{"num_hidden_layers": 14, "hidden_size": 128, "num_attention_heads": 4, "num_key_value_heads": 4, "head_dim": 32, "intermediate_size": 448, "vocab_size": 8192, "hidden_act": "tanh_gelu", "norm": "layernorm", "norm_place": "pre", "norm_eps": 1e-05, "positions": "learned", "qk_norm": false, "attn_scale": 0.177, "bias": "all", "tie_word_embeddings": true, "parallel_block": false, "init": "normal", "init_std_qkv": 0.0575, "init_std_o": 0.0, "init_std_up": 0.0575, "init_std_down": 0.0, "optimizer": "soap_variant", "learning_rate": 0.00457, "beta1": 0.95, "beta2": 0.95, "weight_decay": 0.054, "lr_head": 0.00398, "max_grad_norm": 2.0, "warmup_steps": 200, "schedule": "wsd", "decay_fraction": 0.606, "decay_shape": "linear", "final_lr_fraction": 0.02, "batch_tokens": [16384, 32768, 49152], "max_seq_len": 256, "doc_mask": false, "train_tokens": 141400000, "max_steps": 4555, "dataset": "wikipedia_en"}
Each number is 128 + 24 x the weight over its row's rms, rounded and kept within 0 to 255. Layers, rows and columns count from 0. The size above them is the row's rms in percent of the matrix's.

# layer 9 MLP up, 448x128, rms 0.17, rows 251-263, columns 0-127
size [ 96 100 103 104 101 104 102  97  93 103  97  99 110]
[[126  95 143 102  64  91 137 128 136 123 100 144 130 108 145 149 165 136 127 141 102  97 136 116  95 139 140 154 148 143 112 114 145 129 130  95 109 111  80 128 144  70  98 158 100 145 132 114 149 153 168 118 131 156 119 109 119 124 105 155 153 125 115 120 143 160 160 146 159 142 144 154 153 105 171  74 137 128 133 117  91 162 121 118 125 161 134 104 144 131 138 154 152 168 166  98 118 147 155  89 142 116 104 100  94 123  98 132 150 145 148 123 143 139 119 147 137 142 119  82 145  86 165 109 138 162  73 123]
 [116 122 113 138 108 152 127 155 138 128  94 106 143 111 112 130 120 123 104 120 160 136 204 137 108 137 115 117 135 160 125 142 123 124 142 126 103 154 144 107  78  94 114 113 157  98 101 113 114 154 161 117  84 114  90 127 142 117  67 144 137 135 118 121 105 146 127 124 147 157 155 135 114 150 142 128 127 122 160 110 124 155 162 147 112 128 107 150 139 103 175 153  88 118 135 106 146 166 133 135  92 185 131 156 159 126 108 146 135 136 107 167  97 151 136 124  87 139 127 123 140 136 165  48 180 101 130 136]
 [110  98 116  86 169 143  85 116 140 140 172  82 158 134 165 109 105 120 120 148 151  96 115 109 135 140 133 114 167 156 160 110 140 103 138 148 129  84  78 126 157 147 152 119  75 112 133 130 140 148 189 117 137 109 148 131  97 117 127 147 156 116 118 134 120 163 123 106 107 135 149 116 111 137  79 116 153 147 153  77 110 131 168  97 129 101 123 129 128  84 141 145 112 139 115 110 139 146 126 105 131 111 139 128 164 121 166 125 166 129 113 136 129 121  96 108  94  88 165 123 148  87 145 146 170 146 123 159]
 [106 128 133 185 145 131 153 167 181 124 104  94 151 149 128 155 120 115 105 171 114 102  89 143  96 120 136 117 139 154 107 101 144 132 128 115 137 150  76 154 147 133 107  98 145 134 164 127 150 156 136 167 125 105  95  99 117 121  93 175  99 166  95 142 124 107 135 140 149 106 112 140 115 141 146 130 131 138  87  96 140 159 152 136 126  75 153 108 134 138 171 115 170 115  74 119 162 123 129  98 136 144 129 150 138 143 122 116 110 124 133 170 128 136 174 119 111 154 116 137 106 166 135 154 158 131 150  88]
 [ 97 121 102 139 139 108 139 180 124  91  99 165 130 103 129 170 108  82  97 117 117 111 113 141  91 114 139 121 124 119 178 106 148 125 112 121 190 102 145 106 106 181 115 105 173 105 116 108  95 125 143 145 173 148 165 135 116  99 111 103 162 152  93 134 125 149 130  96 140 100  97 137 126 125  82 126  88 160  94  95 133 149 122 152  80 165 134 155  91 154 108  96 168 121 103 132 135 153 152 127 122 134 117 146 103 115 129 109 129 124 126 126 147 116 100 152 118 154 110 123 131 100 123 130 135 144  96 120]
 [113 176 114 120  82 130 146 105 160 120 154  87 140  83 138 125 143 151 127  80 188 118 173 131 135 153 101 143 110 129 138 131 147 130 148 129 127 132 102 141 104 154 146  85 172 125  86 153 104 181 143 149 191 107 149 121 157 137 121  87 136 111 125 121 120 146 183 131 100 130  97 155 128 107 122 177 130 105 119 148 125 140 121 102 127  98 139 122 159  95 136 158 139 117 141 123 141 108 126 143 111 157 120 114 134 140 148 104 144 114  97  84  86 129 107 139 104 129 122 110 136 122 144  83 142  86 120 145]
 [ 81 137  74 147 132 135 147  90 130 161 129 144 127 101 158 167 141 113 155 120 122 130 103 128 135  89 130 130 148 168  92 133 152 105 137 126 113 180  80 149 130 100 115 152 106 128 115 135 110 120 140 129 180 154 103 102 131 123  83 151 143 114 106 132 126 141 121 107 169 130 161 182 125 141 183 113 115 119 140 129 180 135 163  85 158 103 113  70 157 146 130  85 111 144 114  97 106 104 126 128 138 149 139 147 159 106 154 147 105 144 114 130  95  94 137 128 122  98 126 159 133 114 136 113 147 135 148 148]
 [166 186 179 141 107 103 135 169 124  88 135 172 158 142 106 138 125 146 115 154 133  99 142 111 104 152 175  80 124 147 156  75  87 101  84 131 137 137 143 126 109 153 103 114 162 103 144 139 141 120 116  96 141 103 123 122 147 110  92 113 138 138 125 134 122 133 114 125 116 134 124  97 128 155 118 122  79 113 124 129 123 140 128 112 163 116 115  85 118 148 148 158 141 124 128 128 181 118 130 173 133 133 106 159 112  95 170 166 120 141 178  82 120 146 117 127 116 134 164 135 108 108 108 101 153 120 101 103]
 [137 108 129 150 144 126 141 152 104 126 111 167 132 159  93 144 154 135 144  99 151  77 139 151 106 136 139 101 151 119 135  81 118 141 125 142 138 150 140 167 164 134 133 144 141 129 133 111 100 116 114 153 132 126 124  95 112 148  62 129 132 141  72 110 113 118 136 126 109 110 109 131  89 132 176 105 108  92  98 159 100 151 145 165 133 117 169 156  96 124 156 141 139 103 132 155 114 140 120 137 137 107  93 185 153 126 150 121 144 122 167  88 113 151  87  88 121 114 125 126 121 166 127 154 115 134 105  59]
 [126  98 128 166 140  97 110 121 125 178 149 150 109 120 150 170 130 116 130 101 110 124 111  88 129 139 139 137 164 156 103 130 125 127 101 112 153 150 108 179 176 147 146 143  93 118 156  87  94 147 173 144 123 144 133  96  93 158 125 128 157 136 134 121  98 129 111 108 117 117 127 109  94 132 115 107 174 123 122  79 155 144 134  95 127  94 131 139 131 105 110 170 117 144  90 114 120 116 149 161 119 173 151 152 141 144 132 110 169 169 133 159  92 113 112  60 144 125 144 146 136 144 143 130 119 107  89 100]
 [113  70  92 118 102 139 136 104 108 161 180 125 136 170 114 155 175 135 155 154 135 144 115  99 115 137  83 118 120 119 141 117 137 149 152 140 136 108 148 132 132 171 111 115 148 101 177 140 120 132 140 146 155 134 116 114 144 128  88 162  74 132 106 155 146 119 119 114 129 154 148 117 125 144 163  67 182 124 116  81 157 115 139 139 111 122 131 130 145 105 104 102 125 101 119 122 135 106 158 118 134 117 170 165 104 131 156 142 158 163  73 123 116 124 146 104 137 146 115 130 110  79 136 148  96  91 136 139]
 [107 139 155 160 123 127  81 109 134 116 189 168 138  75  86 163 132  97  91 131 135 125 134 125 143 137 102 114 146 122 103 110 124 142 111 133 126 147 143 112 124 146 111  95 126 142  99 121 163 115 167  89 154 105 108 122 162 120 126 131 134 177 101 168 149 123 107  97 103 139 113 145 122 157 155 136 165 137 116 110  90 130 165 167 114 116 142 122 133 131 135 101  82 156 156 130 129 124 144 167  87 124 131 150  78 138 152 146 132 144 164  77 122 123 133 100 150 164 113 140 111 154 128 172 149 132 126  83]
 [111 120 158 107 161 103 144  71 102 141 118 144 130 109  97 145 151 127 174 106 129 104 168 150 126 118 111 129 116  88 118 104 111  82 130 116 120 157 136 164 137 154 149 176  70 125 128  91 128 137 105 136 117 131 153 110 160 147 124 107 145 121  79 204 127 133 136 126 163 141 113 123  96 150  71 137 134 118 118 130 172 119 156 120 134 138 127 128 104 119 116 146 153 164 118 132 136 123 136 112 158 111 133 184 144 133 138 111 110 108 118 155  69 115 121 137 149 135 149  89 130 113  97 113  96 117 118  93]]
# layer 9 MLP down (transposed), 448x128, rms 0.177, rows 251-262, columns 0-127
size [112 112  97 112  95  91 104  91  95 102 100 104]
[[123 125 136 113  94 105 100 144 126 141 120  72 134 140 150 136 106 139  80 154 121 143 139 136 106 143 106 156 101 166  91 121 132 120 146 108 118 112  98  87 145 114 145 168 129 115 133 121 145 171 166 109 144 170 128 133  96 155 106 112 134 107 131  95 142 143  95 134 136  95 129 130  95 119 148 131 102 153 115 140  93 133 108 163 145 103 111 103 159 130 166  88 150 167 161 105 140 138 101 111 176 103 145 106 157 128  84 137 118 129 119 141 128 175 109 141 120 148 182 146 162 121 174 123 112 112 186 150]
 [143 110 157 114  86 139 100 115 109 118 158 117 165 121 125 152 114 136 125 130 140 109 140 132 173 103 163 108 107 133 124 137 148  88 146 123 109 110 109 114  93  78 111 129 141 158 135 102 121  88 112 101 147 123 139 123 170 112 142 118 146 133 140 151 132  88 128 126  77 148 109 117 123 128 133 147 131 138 110 134  98 156 161 132 130 121 103 135  93 154 101  85 108 148 137  58 143 129 138 105 112 212 106 127 145 178 182 105 140 114 111 140  90  97 121 128 149 110 144  90 137 117 109  96 105 107  94 119]
 [129 139 144 133  78 111 139 108 116 103 149 127 157 153  80 138 139 151 168 163 119 129 156 117 159 116 103 116 163 100 112 107 129 122 133 126 151 181 108 113 147 151  98 117 116 156 110 114 133 141 120 127 106 139 128 109 144  83 149 139 165 142 143 118  92  93 151 151 139 145 143 103 183 118 123 176 141 117  89 112 117 143 113 110 152 160 110 121 127 139 156  66 137 106 130 142 166 105 109 163 138 166  89 132 115 122  98 125 133 112  94 145 157 128 131 131 161 104 176 108  80 163 100 163 118 118 113 161]
 [ 90 152 116 111 129 161 123 108  77 168 131 143 118 156 141 126 158 165 160 138  87 129 128  80 139 101 115 164  98 134 171 141 122 169 131 108 139 120 145 109 146 193 144 150  92 146 116 138 159 114  96 135 106 137 135 109 116 108 151 108 128 107 138 107 155 142 141 122 144 140 153 176 117 118 135 146  87 129 152 111 132 103  72 109 147 122 119  97 124 127 128 187 105 148 129 124 137 138 125 149 151  96 109  97 143 108 145 144 154 146 113  87 104  80  91 144 188 148 122 127 140 112  99 143 110 143 123 140]
 [137 107 176 186 108 136 127 152  98 108 126  90  97 119 156 129 157 146 131 112 112 137 136  87 137  92 121 162 159  94 128 133 141  77 142 117 128 140 120 100 130 117 142 138 164 141 133  98 147 163  75 131 127 144 111 121  89 138 130 111 117 101  92 139 106  50 142 140 120  92 104  82 118 143 175  99 139 137 107 128  73 130 125  90 114 111 145  84 128 130 130 136 106 154 116 148  84 111 149 150 132 156  98 116 155 119 123  88 127 133 119 110 136 121 160 152 119 103 172 138 140 132 111 118 141 118 121 144]
 [100 111 154 168 174 148 113 128 113 146 157 119 123 110 115 141 106 129 118 154 121  97 139  90 123 137 127 108  79 128 156 189 128  48 135 156 130 139 111  98 141 100 102 121 142 105 107 159 102 114 131 155 171 146 134 134 142 153 171 102 106 144 117 122 148 151 138 106 143 134 149 146 145 131 114 115 134 134 184 163 132 129 111 128 131 173 108 139  93  96 147 109 153  95 148 154 126 140 152 115 157 110 149 142 151 122 106 158 157 131  79 158 124 163 107 160 158 131 111 136 163 116 159 146 116 145  97 105]
 [107 136  95 154 117 188 165 119 149 124 112 145 120 142 108 114  99 175 161 140 119  98  91 112 113 150 135 118 108 203 125  97 107 159 121 106 132 188 120  85 185 107 114  95 140 164  90 154 144 132 164 128 117 144 131 145 128 113  97 101 135 140 121 145 114 148 109 149 149 124 129  87 124 114 114 125 123 127  79 160 119 137 118 135 113 111 149  98  90 162 155 149 127 169 139 115 150 129 102 143 134 174 141 119  98 126 135 128 111 124 153  96 103  95 155 122 149 152 147 121 126 108 142 106 167 115 144 140]
 [129 122 147  61 122 142 119  96  99 121 125  93 113 117 128 130 126 135 125 107 142 184 109 109 147 139 109 123 104  96 104 141 158 139 122 112 118 113 146  97 134 164 124 118  74  96 188 138 114 165 140 158 141 149 146 108 132 173 153 120  90 126 106 103 116 131 119 114  72 148 159 141 119 123 122 100 102  96 122 130 128 144 140 145  96 163 113 124 129 162 103 126 132 132 176 105 114 126 118 147 110 147 127 110 146 172 175 132 154 172 164 122 184 112 156  92 127 145 139  81 161 117 154 119 126 146 138 128]
 [110 142 109 120 153 103 138 104 152 170 130 108 164 141 117 125 146 126 140 148  90 129 103 125 139 136 155 150  90 149 152 128  48 161 119 133  97 144 116 101 128 132 133 115 139 130  96 148 163 156 123 126  92 151 156 129 128 119 164 100 178 140 168 148  77 159  92 152 132 118 134 133 115 142 116 128 113 130  96 152 134 151 120 145 111 110  71  99 101 133 102 141  87 160 145 119 139 123  97 114 130 131  87 116 115  97 138 149 119  86  88 141 145  82 138 145 141 131 160 141 111 104 125 165 141 126 139 188]
 [136 160 130 158  65  88 145 137 137 139 127  75 115 131 136  98 130 125 150 116 130 153 121 130 129 148 118 112  89  72 187 121 146 116 148 117 151  94 141 168 152 135 135 119 128 132 196 117  97 124 164 120 119 102 119 126 123 158 178 158 130 148 147 119 145 144 100  86 151 142 107  87  85 108 160 101 144 123 162 140  76 133  93 155 115 133 129 130 128  98 124 125  91 132 142 141 136 100 114 143 136 116 119 147 162 159 119 118 130 112 108 163  90 158 144 113 109 108  82 110 145 141 117 110 138 135 144 104]
 [148 185 136 148 181 152  90 136 103  93 117 145 132 100 157 104  84 157 134 128 105 143 121 146 111 146 152 127 113 138 153 100 136 119 147 128 154 161 129 143 178 134 123 154 174 124 157 172 114 136 143 145 127 125 151 132 143 136 130  98 159 131 156 127 145 170 126 131 145 133 158 131 158 118 132 184 110  97 116 138  94 134 116 166 109 133 123 157 188 129 114 151 105 110 141 106 133 135  91  97 142 132 149 102  93 129 191 155 138 187 112 139 169 147 101 126 117 155 143 130 137 154 125  98 142 140 127 126]
 [141 140 126 135 143 105 128 156 143 100 136  84 124 131 136 128 160 138 135 121 109 130  89 112 122 132 169  88 115 102 115 162 158 137 140 166 106 112  92 140 122 117 120 118  87 115 124 123  75 148 165  95 161 200 141 136 104 109 144 139 123 134 164 100 104  91 126 133 182 159 143 111 114 128 101 141 144 115 113 112 133 101 146 127 108 131 108 145  84 106 115 134 138 116 140 130 110 137 125 110 174  85 159  87 105  81 124 127 142  95 134 142 130 174 106 110 157 118 134 165 161 139 150  76 106 157 156 110]]